{"n_head": 4, "attn_scale": 0.177, "init_std_o": 0.0108, "warmup_steps": 200, "schedule": "wsd", "dataset": "wikipedia_en"}
Each number is 200 + 40 x the weight over the matrix's rms, rounded and kept within 0 to 999. Layers, rows and columns count from 0.

# layer 3 MLP down, 128x320, rms 0.211, rows 0-40, columns 160-239
182,222,179,215,181,197,190,160,206,149,244,267,225,212,183,163,234,248,199,207,246,196,172,222,282,156,126,223,133,179,234,181,153,147,77,187,130,266,190,208,208,160,159,193,223,238,259,226,155,183,159,273,206,224,192,239,213,181,161,176,212,230,237,229,216,226,183,218,215,228,257,300,198,193,254,187,172,218,160,236
166,193,210,229,217,169,220,173,221,183,189,240,189,173,183,290,181,246,143,197,232,198,192,230,152,150,208,226,202,185,158,203,111,145,226,218,203,220,231,220,169,251,226,228,253,166,240,239,176,205,277,211,215,221,195,172,161,218,131,180,203,165,167,165,226,190,255,183,203,195,149,216,222,171,172,212,242,266,205,231
186,157,117,178,177,211,159,235,223,213,234,170,187,165,183,226,167,166,206,222,161,144,205,202,190,181,134,268,228,181,307,270,272,254,158,195,228,233,184,212,176,232,191,186,137,195,211,268,180,254,138,158,235,207,297,150,186,182,209,171,261,207,232,222,261,189,191,220,214,243,201,209,127,209,156,165,277,195,184,190
155,141,202,151,147,164,298,144,212,195,142,231,228,224,264,238,126,233,265,252,222,234,135,196,237,136,209,185,174,222,269,184,219,278,153,198,159,150,247,215,213,259,187,202,211,239,242,207,109,245,180,236,226,262,236,151,178,212,228,218,200,269,272,204,236,222,190,227,240,172,247,214,241,161,202,209,198,168,162,245
175,164,232,214,177,231,298,136,257,202,193,138,249,216,197,188,152,257,176,167,216,194,224,153,178,192,200,187,199,200,245,196,202,237,210,202,192,168,227,192,146,164,183,122,150,183,261,204,203,235,178,206,193,200,176,220,151,150,157,227,216,195,143,175,146,205,270,229,184,224,242,238,191,196,236,242,205,193,206,209
213,232,179,171,207,222,180,222,157,198,231,204,185,173,171,208,216,186,238,132,209,224,194,188,193,218,122,284,182,255,163,185,204,190,184,190,197,187,143,188,216,195,262,154,209,176,227,145,292,191,241,190,220,228,189,187,204,196,241,177,253,238,170,230,129,170,230,175,196,209,129,207,156,203,214,240,225,159,248,187
223,223,200,254,184,183,177,279,164,114,169,121,171,229,199,256,195,217,244,182,181,164,237,212,216,202,254,223,214,120,213,233,172,158,254,246,211,210,100,247,176,198,155,198,193,189,213,198,189,171,208,190,196,254,219,202,170,202,249,219,270,179,194,203,166,196,196,182,215,201,169,220,218,263,180,202,247,202,159,205
216,185,247,260,241,163,211,198,268,177,229,185,176,157,147,165,236,167,216,168,266,188,207,172,161,240,185,185,252,260,172,183,195,209,210,166,204,151,200,158,194,191,159,185,192,234,154,165,241,188,163,184,221,143,209,185,152,225,244,179,180,232,248,130,228,164,220,226,212,210,204,180,235,206,126,185,141,208,227,205
156,214,212,235,170,169,200,150,263,193,120,157,180,255,128,190,163,279,128,234,208,287,227,222,163,222,199,201,156,134,132,185,160,229,165,260,213,105,275,215,201,238,291,237,227,183,189,245,169,167,206,186,243,220,216,199,230,121,188,208,152,197,152,242,225,199,240,264,212,203,186,162,254,182,157,183,275,208,158,150
173,254,188,175,217,169,227,212,204,163,141,253,204,217,196,155,201,200,176,197,185,117,106,229,316,202,149,151,146,189,223,214,264,200,221,213,226,183,193,198,201,249,216,222,199,208,220,221,149,284,231,212,173,222,157,181,180,194,91,249,216,236,194,175,230,198,138,266,100,234,153,199,156,181,258,204,274,206,140,186
167,190,158,250,211,113,261,280,191,212,154,235,223,209,196,201,203,185,183,180,121,220,158,207,167,173,216,177,276,281,172,189,216,292,267,239,171,187,210,181,191,144,263,178,196,162,256,124,184,212,136,236,166,249,192,222,163,179,195,199,200,200,204,213,160,147,211,241,224,206,191,232,160,224,166,179,185,216,160,220
140,180,191,230,299,214,181,148,184,183,19,188,180,246,199,219,201,242,175,245,184,206,206,285,126,162,179,154,175,146,268,173,145,231,218,215,173,215,221,140,231,242,138,153,224,174,178,258,205,196,232,242,330,215,191,220,185,236,177,205,120,241,235,210,238,219,157,248,155,223,267,274,210,205,170,136,143,204,231,195
199,146,185,201,209,171,189,180,220,239,234,246,157,149,149,133,173,164,196,211,188,135,235,159,164,283,167,155,189,194,212,207,256,212,223,234,208,181,248,204,204,167,169,241,280,195,171,186,222,205,209,201,227,195,222,244,168,232,243,173,142,214,229,173,139,192,162,221,244,160,172,252,137,189,212,252,195,263,132,236
227,193,195,204,156,147,238,198,167,135,208,137,223,220,222,242,192,212,131,250,173,176,107,246,249,191,240,222,210,205,287,172,151,204,208,174,209,174,215,120,169,202,226,211,233,202,221,133,200,122,192,245,191,227,155,205,177,168,147,198,211,216,193,266,201,184,202,164,194,234,233,216,227,140,277,266,212,166,275,154
149,173,209,177,154,151,235,144,224,202,224,142,205,174,207,183,143,232,225,164,200,182,222,118,179,227,267,229,137,194,189,216,211,193,236,248,164,186,174,121,181,148,165,211,263,204,200,177,185,162,261,163,266,118,243,232,141,210,221,221,232,157,216,191,141,236,194,212,197,240,175,193,205,254,205,160,195,120,148,225
243,184,204,179,236,207,152,209,227,168,262,230,186,188,205,261,223,241,162,184,164,185,273,226,219,246,211,213,237,187,175,194,253,221,239,220,197,225,192,124,230,241,160,160,186,224,281,253,230,227,246,183,173,189,234,188,174,178,261,222,190,266,221,209,164,293,249,194,176,163,204,146,226,174,179,184,239,186,251,170
169,249,223,158,159,201,219,226,122,236,232,177,241,224,210,182,226,222,214,174,229,193,286,125,235,206,166,256,122,193,191,200,227,211,243,160,150,209,218,206,186,198,189,230,137,247,149,138,176,172,179,234,229,178,196,144,217,198,214,175,199,172,214,193,250,254,242,220,182,202,192,195,209,281,164,246,107,143,221,118
150,206,263,217,198,191,171,276,223,125,154,170,234,112,179,176,215,171,183,188,191,207,214,129,145,233,199,204,190,231,153,209,221,222,199,181,193,229,238,224,205,119,157,141,179,185,230,180,185,165,199,210,144,228,212,196,201,193,175,164,171,269,157,184,259,161,210,197,293,212,173,156,87,144,221,259,183,222,214,167
167,247,171,139,233,216,194,206,117,231,220,179,180,208,201,233,193,206,220,254,137,228,256,172,191,164,148,239,139,189,210,249,196,222,229,167,195,189,169,166,178,231,196,158,180,206,211,175,192,231,185,177,197,223,227,179,224,204,202,204,134,154,148,255,201,177,177,146,252,283,231,149,154,253,217,125,220,152,198,178
236,153,254,211,221,192,197,172,217,197,216,122,214,200,138,205,188,197,162,203,107,157,272,226,261,192,241,170,201,180,192,177,258,216,171,227,214,248,199,96,142,202,227,222,237,202,171,249,192,244,183,177,290,187,205,160,201,195,212,111,190,195,245,150,226,219,180,147,188,193,175,117,219,222,156,252,160,210,158,171
154,203,162,213,161,182,177,214,190,208,181,155,180,144,217,166,212,159,192,177,234,249,168,179,210,211,177,239,166,153,205,233,149,223,240,237,172,227,148,291,213,179,238,178,184,207,171,226,264,183,217,189,217,203,214,190,198,162,202,172,229,139,247,168,212,139,198,232,267,191,141,175,104,224,241,172,180,156,171,187
295,298,238,193,224,169,219,284,218,173,195,224,210,238,239,265,230,264,139,220,136,156,177,217,159,208,264,181,255,172,100,184,131,229,188,236,251,114,186,203,253,196,178,182,205,179,223,121,215,159,213,210,207,189,228,239,236,188,231,232,211,240,204,207,151,203,169,179,178,167,199,179,191,146,202,140,186,194,265,185
209,163,247,151,187,183,231,211,216,217,257,155,206,288,240,100,232,164,176,212,213,133,208,201,187,164,243,218,261,180,190,242,228,217,197,197,195,183,198,148,177,246,258,146,155,215,199,212,161,224,180,196,166,211,185,173,238,206,196,146,225,252,160,219,238,230,171,187,92,293,219,205,262,208,200,155,189,201,218,158
275,167,156,162,182,160,165,154,243,176,185,197,136,222,264,184,191,187,151,166,191,211,252,213,176,190,206,150,214,137,181,126,185,166,205,170,211,207,205,214,173,206,151,188,229,257,207,210,229,235,252,192,141,217,220,171,190,229,275,267,181,147,224,226,236,208,181,241,189,249,214,171,175,255,137,221,253,206,227,226
164,183,231,210,175,171,287,258,249,155,211,246,175,213,98,195,152,224,180,248,211,278,188,182,111,228,237,186,158,199,138,182,136,150,229,193,237,106,275,295,134,210,108,185,171,216,203,156,206,178,217,283,218,186,203,269,194,244,188,216,155,153,222,175,236,211,233,225,126,208,207,236,251,202,161,172,222,204,195,161
167,216,257,234,238,161,79,174,165,234,141,188,165,237,206,177,205,186,225,170,222,176,248,194,283,213,178,149,216,224,209,242,268,225,218,224,201,177,222,187,207,230,181,172,247,145,255,239,184,237,204,208,246,154,140,175,173,215,189,140,227,165,178,156,129,245,212,183,236,145,156,209,143,183,242,206,189,159,205,170
221,155,296,168,196,228,151,234,217,177,248,243,237,295,174,210,204,195,226,202,175,190,244,168,195,195,156,159,195,287,221,266,256,186,165,254,192,119,242,138,191,200,167,190,130,222,174,173,211,254,211,229,185,136,200,194,207,210,122,181,204,208,115,262,193,263,124,250,297,224,216,259,180,204,194,243,237,223,210,201
170,165,153,152,202,191,182,160,151,201,271,198,176,247,130,179,125,247,176,217,212,221,173,203,242,230,250,225,192,220,258,221,271,202,197,212,176,173,191,128,233,197,233,214,155,170,235,123,248,150,178,226,212,271,205,202,167,136,187,161,212,239,195,190,252,127,174,275,242,195,131,210,223,209,172,192,230,163,211,225
213,278,130,228,152,174,232,197,171,170,126,232,193,230,139,183,184,223,195,146,226,200,168,166,226,193,142,158,240,217,158,227,154,198,176,163,120,220,191,257,176,277,262,187,175,183,195,234,214,223,136,218,177,204,215,198,207,165,166,234,201,236,212,190,182,184,205,178,141,189,172,211,203,169,252,230,103,209,199,297
217,223,151,330,176,215,256,193,135,200,255,230,188,237,175,224,200,103,205,158,155,245,189,167,175,191,174,195,110,150,197,255,88,190,183,177,156,158,110,155,221,195,300,239,146,147,164,116,183,246,193,159,260,229,214,110,262,118,241,188,216,179,128,169,128,191,131,200,210,213,214,207,158,216,226,240,153,188,144,212
219,191,183,131,161,269,234,248,201,184,101,188,234,284,210,185,133,193,218,166,218,162,256,192,203,251,248,241,186,121,178,199,228,191,209,250,224,192,225,254,143,181,288,142,232,115,187,241,196,202,162,259,215,241,171,234,160,196,173,174,204,190,182,117,186,101,209,248,187,201,197,146,248,152,257,179,170,204,258,202
152,208,149,167,199,236,156,152,254,261,186,103,242,157,216,228,149,220,237,202,173,148,230,176,242,230,240,242,174,237,177,239,221,204,184,213,256,164,203,211,163,167,198,192,240,147,232,293,166,185,158,239,144,196,270,176,177,106,243,233,177,191,268,94,174,225,229,173,144,169,208,242,166,126,180,221,209,233,148,204
220,94,266,185,191,233,190,181,179,192,173,161,139,229,177,194,200,154,236,213,214,189,214,333,209,183,170,263,150,207,194,222,177,230,233,204,171,225,174,196,311,214,173,224,139,201,167,192,271,226,95,183,181,160,260,114,252,143,173,233,206,223,242,153,180,174,163,254,216,240,107,215,210,261,183,197,219,181,246,190
186,172,227,257,129,127,120,287,165,189,227,121,199,197,229,216,169,196,200,183,204,154,197,194,251,183,235,177,147,200,236,137,177,249,137,207,241,210,228,162,184,222,178,226,222,151,208,299,179,196,154,251,259,196,176,233,199,234,251,209,283,208,285,218,150,201,129,189,125,227,223,189,173,154,235,196,187,116,250,217
138,232,233,190,261,130,228,205,192,231,220,166,187,178,179,158,172,179,184,169,272,165,181,182,245,191,215,227,230,239,172,104,149,197,191,126,202,213,230,287,182,269,241,229,231,221,238,298,112,164,248,176,149,206,179,225,128,242,249,226,185,180,241,246,255,209,118,190,200,209,242,155,175,170,204,192,132,231,212,247
319,227,129,277,213,223,173,202,164,162,310,236,194,278,157,188,199,180,246,150,160,155,219,184,158,218,127,205,195,169,217,223,132,117,230,167,149,193,146,191,151,165,190,270,120,290,227,234,139,158,301,288,208,182,186,183,161,174,123,227,168,181,235,192,199,184,196,125,279,174,162,202,156,183,198,168,187,233,200,171
157,144,219,137,172,159,127,214,209,230,167,82,234,200,203,215,180,223,251,121,213,217,136,196,208,151,213,191,167,248,197,214,192,200,201,207,150,174,210,243,217,135,266,248,228,214,171,146,218,232,181,243,154,282,264,190,200,168,183,163,260,234,188,148,157,187,215,173,210,254,187,136,249,149,177,254,206,171,207,211
150,166,283,174,260,195,167,192,208,275,279,200,234,182,235,197,198,215,217,205,210,115,177,210,212,216,233,123,124,211,248,209,140,203,207,225,240,214,220,220,258,213,189,234,230,199,233,151,219,186,240,202,225,150,251,191,174,210,180,107,233,259,180,147,234,260,189,204,199,196,272,231,227,235,200,213,198,230,210,293
187,192,212,221,208,130,210,245,210,159,226,246,269,216,197,181,201,191,254,162,208,192,196,285,226,185,195,131,201,173,234,264,161,199,198,217,124,156,181,153,153,155,145,217,184,225,161,236,208,195,270,203,226,169,146,200,247,181,178,233,216,194,154,174,179,175,252,218,276,212,287,239,236,155,172,215,188,197,221,226
165,122,174,207,229,155,186,142,191,148,188,160,164,187,163,188,200,216,212,227,191,139,243,135,209,169,211,194,233,219,196,234,189,173,135,199,218,158,172,236,205,186,273,196,247,193,200,257,238,255,207,220,209,148,212,267,144,150,183,239,198,141,168,196,141,157,184,207,238,189,211,226,212,179,184,270,275,278,157,250
223,198,263,173,158,177,231,238,236,239,196,190,192,204,245,227,194,194,206,166,126,264,182,212,248,198,216,243,245,217,170,217,181,191,131,197,197,87,262,159,234,236,162,201,256,217,160,162,222,199,175,187,228,168,219,241,223,201,164,247,209,152,226,196,260,223,237,222,242,203,243,257,185,161,210,166,149,165,232,200